{"vocab_size": 8839, "norm": "rmsnorm", "norm_place": "pre", "norm_eps": 1e-06, "positions": "rope", "rope_theta": 56900.0, "qk_norm": true, "attn_scale": 0.125, "tie_word_embeddings": "early", "extras": ["local attention windows", "gated attention", "value embeddings", "hashed n-gram embeddings", "a smear gate", "learned residual scales", "capped logits"], "init_std_qkv": 0.0229, "init_std_o": 0.0285, "max_grad_norm": 0.5, "decay_fraction": 1.0, "doc_mask": true}
Each number is 200 + 40 x the weight over the matrix's rms, rounded and kept within 0 to 999. Layers, rows and columns count from 0.

# down: layer 6 MLP down (transposed), 2560x512, rms 0.0328, rows 567-579, columns 128-255
# up: layer 6 MLP up, 2560x512, rms 0.0328, rows 568-579, columns 128-255
down567,181,126,226,221,117,192,165,104,213,164,290,205,256,226,240,184,118,202,144,89,229,186,211,176,163,223,175,207,193,157,231,252,179,196,259,173,179,222,158,163,215,174,188,189,188,182,248,188,306,255,202,231,249,194,165,257,183,240,248,234,162,242,258,210,133,245,158,77,217,210,209,122,152,176,177,233,173,220,206,247,188,180,193,193,208,289,170,140,176,211,255,198,187,146,174,227,209,202,178,150,239,193,214,227,191,159,199,218,171,200,254,214,203,175,136,208,260,158,273,198,162,156,235,211,216,204,193,142
up568,249,202,272,146,208,253,199,217,95,147,226,161,218,289,202,201,159,211,230,228,201,153,148,184,215,281,234,194,176,255,273,210,237,129,218,239,233,208,188,173,226,120,187,257,220,239,310,316,233,171,247,229,248,271,235,137,216,174,235,195,204,211,195,205,175,227,194,183,240,250,247,224,213,155,240,210,110,184,278,159,195,135,293,178,204,146,197,247,220,228,195,203,184,186,185,223,215,122,238,247,194,213,108,191,260,218,188,125,148,246,237,231,203,207,170,198,229,185,198,201,182,171,227,204,142,203,167,142
down568,236,256,270,174,181,264,163,226,177,187,271,193,270,175,115,165,209,194,291,198,222,237,242,144,203,266,198,169,194,143,217,158,113,219,205,242,200,211,151,160,203,204,176,217,155,185,250,225,249,178,204,239,190,114,216,190,250,231,169,181,216,177,189,285,161,212,292,194,206,197,127,170,146,192,212,211,248,258,208,225,222,192,259,182,179,200,221,245,152,238,198,297,184,134,230,237,216,188,216,176,210,149,149,280,120,209,286,210,162,214,163,138,260,235,249,197,142,185,215,194,186,202,182,271,158,302,142,157
up569,191,251,274,229,240,226,305,215,278,226,154,211,96,179,243,157,213,274,166,182,219,151,141,264,295,151,184,241,236,229,281,171,243,153,172,175,171,213,177,211,148,254,172,221,135,265,224,210,184,220,191,114,183,222,166,175,203,179,139,183,283,130,195,146,238,229,174,106,181,230,187,275,188,251,185,224,242,178,218,173,215,152,137,197,223,206,206,190,222,173,249,223,200,144,187,170,208,166,144,186,170,199,141,185,218,129,220,261,198,187,115,292,233,260,178,175,171,236,214,198,226,194,198,189,128,152,238,235
down569,195,123,127,165,233,216,238,225,222,138,206,265,72,170,212,263,170,211,217,205,229,137,146,194,215,150,264,275,167,211,183,112,151,231,187,213,264,244,142,177,152,200,236,166,184,177,174,208,240,263,202,240,201,197,194,183,266,185,217,198,220,117,238,252,200,211,230,223,266,267,219,184,206,217,123,190,237,137,137,177,201,162,174,200,190,256,194,173,280,227,184,240,193,183,198,233,209,218,202,251,189,148,265,219,204,216,207,226,258,200,143,145,223,199,149,159,77,221,205,280,257,257,202,103,123,161,215,231
up570,251,158,124,231,215,265,168,197,182,248,246,133,219,204,223,137,220,160,132,192,207,226,175,216,253,199,225,181,212,145,198,159,185,159,201,158,153,251,195,167,142,220,207,250,174,262,242,250,143,260,219,205,198,216,168,158,231,167,141,208,279,221,216,261,239,192,272,191,165,231,204,139,200,226,186,144,133,203,195,165,130,280,209,195,153,173,204,153,136,207,183,197,243,163,180,156,61,294,250,258,179,189,191,167,168,162,219,184,226,198,165,169,274,202,201,253,146,213,233,114,173,203,224,247,214,139,223,225
down570,212,170,261,189,175,239,275,170,147,155,216,209,267,200,206,178,201,180,225,183,192,135,181,182,180,221,215,178,195,229,232,212,205,205,177,76,179,208,241,212,171,144,181,140,216,181,288,191,160,245,121,120,172,229,198,124,193,166,212,220,161,155,213,242,279,215,204,175,156,219,186,215,238,194,134,122,156,177,231,193,231,203,310,196,210,125,172,189,199,228,149,158,216,177,256,172,185,164,249,179,145,237,225,221,225,229,197,218,203,184,233,164,185,219,243,226,184,187,194,157,234,225,149,167,232,261,250,127
up571,235,161,127,158,150,152,236,181,228,190,192,246,218,183,232,168,208,223,269,158,129,184,140,161,205,108,212,225,181,156,161,197,168,179,221,268,243,227,142,201,173,228,260,172,282,276,232,231,159,147,214,248,190,236,180,196,235,215,185,140,232,201,199,138,117,205,107,195,225,148,243,250,188,225,234,100,259,145,215,180,170,286,174,221,152,192,217,220,173,229,189,213,186,180,144,249,174,235,203,209,237,215,193,122,213,150,225,198,189,185,223,169,214,95,247,215,202,189,260,233,267,149,122,173,255,223,342,371
down571,230,190,283,225,258,243,271,220,182,315,257,198,173,210,196,150,191,199,180,233,213,214,194,210,215,178,220,201,178,208,198,170,150,244,173,160,160,257,193,144,197,143,205,222,257,280,242,278,194,65,176,204,267,131,177,194,217,198,258,174,222,200,208,130,187,186,134,178,153,176,236,338,146,167,143,213,238,169,103,199,211,215,170,157,184,221,238,209,201,147,218,238,158,195,226,195,252,208,165,197,246,200,272,170,141,209,192,205,274,157,207,192,178,218,214,215,281,208,136,209,173,282,155,121,200,234,195,296
up572,152,235,239,219,213,286,164,276,240,232,214,228,183,241,175,257,145,235,230,176,220,161,224,158,198,185,220,205,194,230,214,236,217,241,135,204,254,228,267,155,156,159,135,216,229,154,233,187,246,209,185,249,218,258,240,188,226,153,220,215,255,239,260,221,179,180,219,222,246,141,200,224,210,164,171,231,274,206,242,253,124,292,195,225,183,288,253,216,216,130,168,172,279,210,203,202,166,195,238,150,208,187,147,209,194,222,245,153,222,117,221,270,214,158,242,182,162,201,211,129,210,214,194,204,142,188,255,136
down572,214,246,200,211,230,182,228,194,193,243,147,196,257,185,219,188,173,206,235,240,194,113,133,162,207,252,175,232,215,199,187,205,240,233,137,131,255,267,222,297,135,155,144,256,262,111,270,193,230,174,225,213,197,197,237,264,195,219,205,224,228,205,195,189,276,178,182,199,64,214,194,211,250,135,209,209,208,175,190,196,173,186,160,197,194,161,285,174,211,117,184,169,232,207,231,209,251,207,157,203,184,268,301,191,171,295,220,167,221,155,194,122,202,198,167,297,207,130,182,163,215,230,205,262,174,232,237,188
up573,208,197,156,174,199,244,253,196,232,269,212,149,194,215,139,214,194,254,163,204,252,118,249,236,137,259,218,237,136,271,203,168,210,233,250,217,229,192,259,181,175,145,171,181,174,211,144,251,218,211,178,155,151,148,227,175,274,237,196,180,168,182,139,193,225,232,200,191,286,204,215,181,258,293,229,237,214,217,264,231,219,175,178,242,217,228,156,160,228,136,139,201,204,219,259,185,219,135,205,231,192,220,167,123,313,164,214,123,225,151,170,181,213,260,233,177,163,203,187,172,220,182,185,161,169,221,140,206
down573,266,256,215,161,142,240,282,235,225,155,179,214,156,172,203,162,229,240,187,290,200,226,185,228,312,197,250,244,254,131,161,176,243,184,222,219,254,180,250,211,221,209,226,271,231,155,219,203,233,195,176,245,198,219,175,177,192,244,213,169,218,294,245,149,245,189,233,87,131,155,308,217,259,187,278,212,144,261,327,220,153,168,144,199,197,227,159,260,185,236,119,219,194,69,244,183,200,119,264,155,141,153,190,157,205,271,258,157,193,235,164,221,259,248,254,117,220,141,164,147,252,161,171,213,222,208,205,227
up574,235,185,166,227,260,202,242,253,196,252,205,239,186,160,182,175,165,196,257,241,207,140,167,203,215,156,170,155,205,190,190,200,211,201,144,168,237,256,222,251,180,172,190,284,216,236,182,215,205,292,200,198,195,138,171,215,233,181,241,198,219,230,155,196,207,112,225,221,172,168,253,179,238,166,206,245,203,142,193,176,231,200,219,188,139,239,137,203,195,169,212,227,216,201,208,182,223,207,237,204,185,299,242,219,197,118,213,185,204,236,271,150,179,231,140,209,213,182,139,83,179,213,258,185,252,153,215,127
down574,165,195,227,265,209,154,114,181,180,209,206,262,216,170,136,231,160,204,169,161,176,137,220,169,213,147,237,178,210,191,134,187,173,147,240,239,222,187,156,240,187,197,165,220,201,143,198,182,197,252,215,204,191,89,220,227,299,217,267,152,240,189,245,273,191,216,208,240,204,216,157,181,186,239,221,135,207,147,129,275,194,169,207,185,201,243,276,182,216,101,150,258,197,165,282,188,203,255,231,172,213,284,298,193,266,190,236,181,223,150,163,213,198,112,190,169,149,165,113,237,136,224,240,185,247,194,227,230
up575,290,187,233,210,236,170,181,232,162,209,167,196,178,252,153,244,198,203,154,157,164,181,214,218,220,181,134,142,205,145,210,181,196,181,238,254,177,242,246,293,116,179,240,198,213,269,221,209,135,243,287,204,183,186,219,195,173,167,229,125,204,170,208,214,209,196,166,234,159,203,184,236,232,155,145,161,173,147,206,298,129,148,215,197,213,216,192,227,177,243,190,251,220,185,130,180,216,196,185,224,208,202,179,212,163,254,190,230,198,246,137,249,264,182,182,232,213,222,225,210,245,183,174,170,153,194,191,228
down575,184,113,220,189,200,215,246,162,232,180,152,196,148,199,226,245,210,226,202,239,222,180,192,157,220,152,120,198,237,108,263,224,202,179,160,134,251,231,248,216,182,257,239,252,227,208,250,141,183,240,163,208,202,181,223,299,203,170,211,147,212,152,166,157,204,207,244,201,287,168,167,221,222,192,177,234,160,207,206,225,250,195,198,245,247,244,136,226,309,247,227,222,169,132,214,238,155,240,160,297,242,213,250,210,108,199,188,198,171,156,151,100,179,229,152,192,123,255,138,244,189,201,192,293,191,252,200,232
up576,192,244,260,215,149,216,250,294,208,217,171,176,221,180,225,194,256,242,226,193,258,284,196,221,139,216,225,267,175,207,112,197,213,237,204,192,190,207,184,199,191,273,213,210,147,229,212,178,182,172,178,171,117,216,255,208,231,242,237,243,223,169,247,244,234,199,260,258,180,183,238,252,220,162,157,209,133,170,204,150,204,149,245,162,240,185,203,272,260,244,307,176,281,283,258,197,208,207,161,231,200,276,221,199,270,169,182,216,181,136,173,208,218,142,222,183,211,152,248,197,212,141,187,144,149,197,231,219
down576,197,218,191,142,164,167,228,130,246,193,178,230,217,213,167,118,197,217,218,183,298,180,201,198,276,176,191,160,124,272,270,157,247,153,125,267,199,169,211,188,291,286,158,231,127,124,166,241,140,233,222,69,227,270,238,140,134,199,170,198,169,234,219,141,145,256,195,218,221,173,217,147,191,257,263,191,169,191,183,177,153,169,201,240,194,253,188,206,261,187,120,209,247,161,95,180,259,286,197,230,200,222,146,167,193,206,164,142,251,230,308,212,126,182,235,263,150,150,229,156,149,242,220,257,210,241,155,229
up577,200,226,106,170,229,237,226,236,240,296,229,283,228,200,166,159,232,266,135,192,225,236,223,188,129,305,267,203,251,216,235,119,214,177,281,220,231,188,168,178,174,226,180,170,220,195,207,237,212,190,182,193,166,153,226,277,170,184,161,171,112,228,229,256,151,202,215,224,201,224,162,238,198,305,190,205,201,160,222,220,232,193,162,143,174,202,201,220,201,198,204,215,107,187,218,306,235,246,216,226,210,115,175,270,171,122,192,268,148,226,167,195,238,214,250,156,168,151,180,220,216,155,174,204,234,195,214,118
down577,122,193,232,165,182,249,237,273,258,154,186,223,139,211,161,242,118,227,208,180,169,164,225,110,218,248,188,241,198,229,199,194,211,167,287,216,164,198,201,234,195,214,220,188,215,233,193,200,222,200,198,198,235,212,233,254,170,131,207,120,198,247,218,240,165,170,229,204,199,224,260,195,301,226,160,235,229,209,145,239,253,145,222,146,214,224,203,191,158,196,283,219,171,239,253,163,220,267,145,171,173,261,216,109,169,183,212,236,197,190,217,107,189,189,226,177,176,243,158,212,233,147,246,205,242,180,152,215
up578,262,141,208,146,201,209,239,162,285,37,181,221,183,189,168,242,234,208,140,148,264,149,202,195,238,217,257,227,192,228,220,180,280,219,143,183,196,163,146,196,216,159,173,219,203,202,207,209,113,267,211,270,249,202,220,276,249,252,200,183,272,173,221,144,191,138,137,210,197,144,115,238,164,160,172,214,234,250,198,230,224,198,171,124,207,244,163,232,120,185,155,216,225,221,150,166,154,165,279,200,235,210,111,193,185,173,218,223,188,144,269,184,185,146,194,208,217,252,151,196,210,107,194,186,199,171,198,160
down578,72,260,241,70,202,207,176,257,157,187,229,137,182,187,188,233,233,177,210,244,199,243,168,182,143,231,189,182,234,201,169,297,168,214,112,176,193,270,132,179,135,237,276,191,132,115,214,216,220,189,205,243,194,213,157,178,245,244,216,278,227,281,226,277,224,163,189,182,229,226,167,203,184,262,241,196,236,195,205,180,189,259,281,138,164,193,168,228,217,194,219,288,163,256,126,161,124,210,211,231,204,223,220,221,139,208,232,180,163,228,245,134,134,239,171,171,211,198,158,218,166,220,214,229,205,205,133,274
up579,233,188,213,235,160,225,167,224,141,249,206,206,265,132,207,132,172,192,129,129,156,169,208,200,199,194,257,229,181,133,194,185,187,182,305,156,265,182,219,217,268,174,210,269,244,169,122,135,269,230,123,200,176,206,224,217,212,223,184,193,213,190,127,120,197,182,183,262,126,166,229,262,159,248,199,163,249,235,226,219,232,202,202,227,201,254,216,196,162,213,146,170,255,187,176,232,245,228,242,159,219,153,205,182,198,185,195,193,172,228,182,178,274,179,201,162,119,174,165,245,220,237,154,187,224,181,213,222
down579,129,270,154,257,217,137,216,217,219,270,180,196,208,196,216,154,202,197,236,205,189,201,224,198,199,239,267,250,152,192,248,239,257,148,239,221,207,168,205,245,216,190,165,232,212,191,159,218,241,300,219,238,183,201,190,178,252,217,242,185,205,180,138,175,257,215,227,163,200,201,138,238,138,217,265,240,230,238,131,217,177,125,267,301,178,196,286,190,210,237,193,167,191,232,250,174,229,162,255,150,231,186,196,262,207,192,211,283,244,137,200,202,184,235,107,154,278,234,113,186,175,189,188,164,150,194,209,245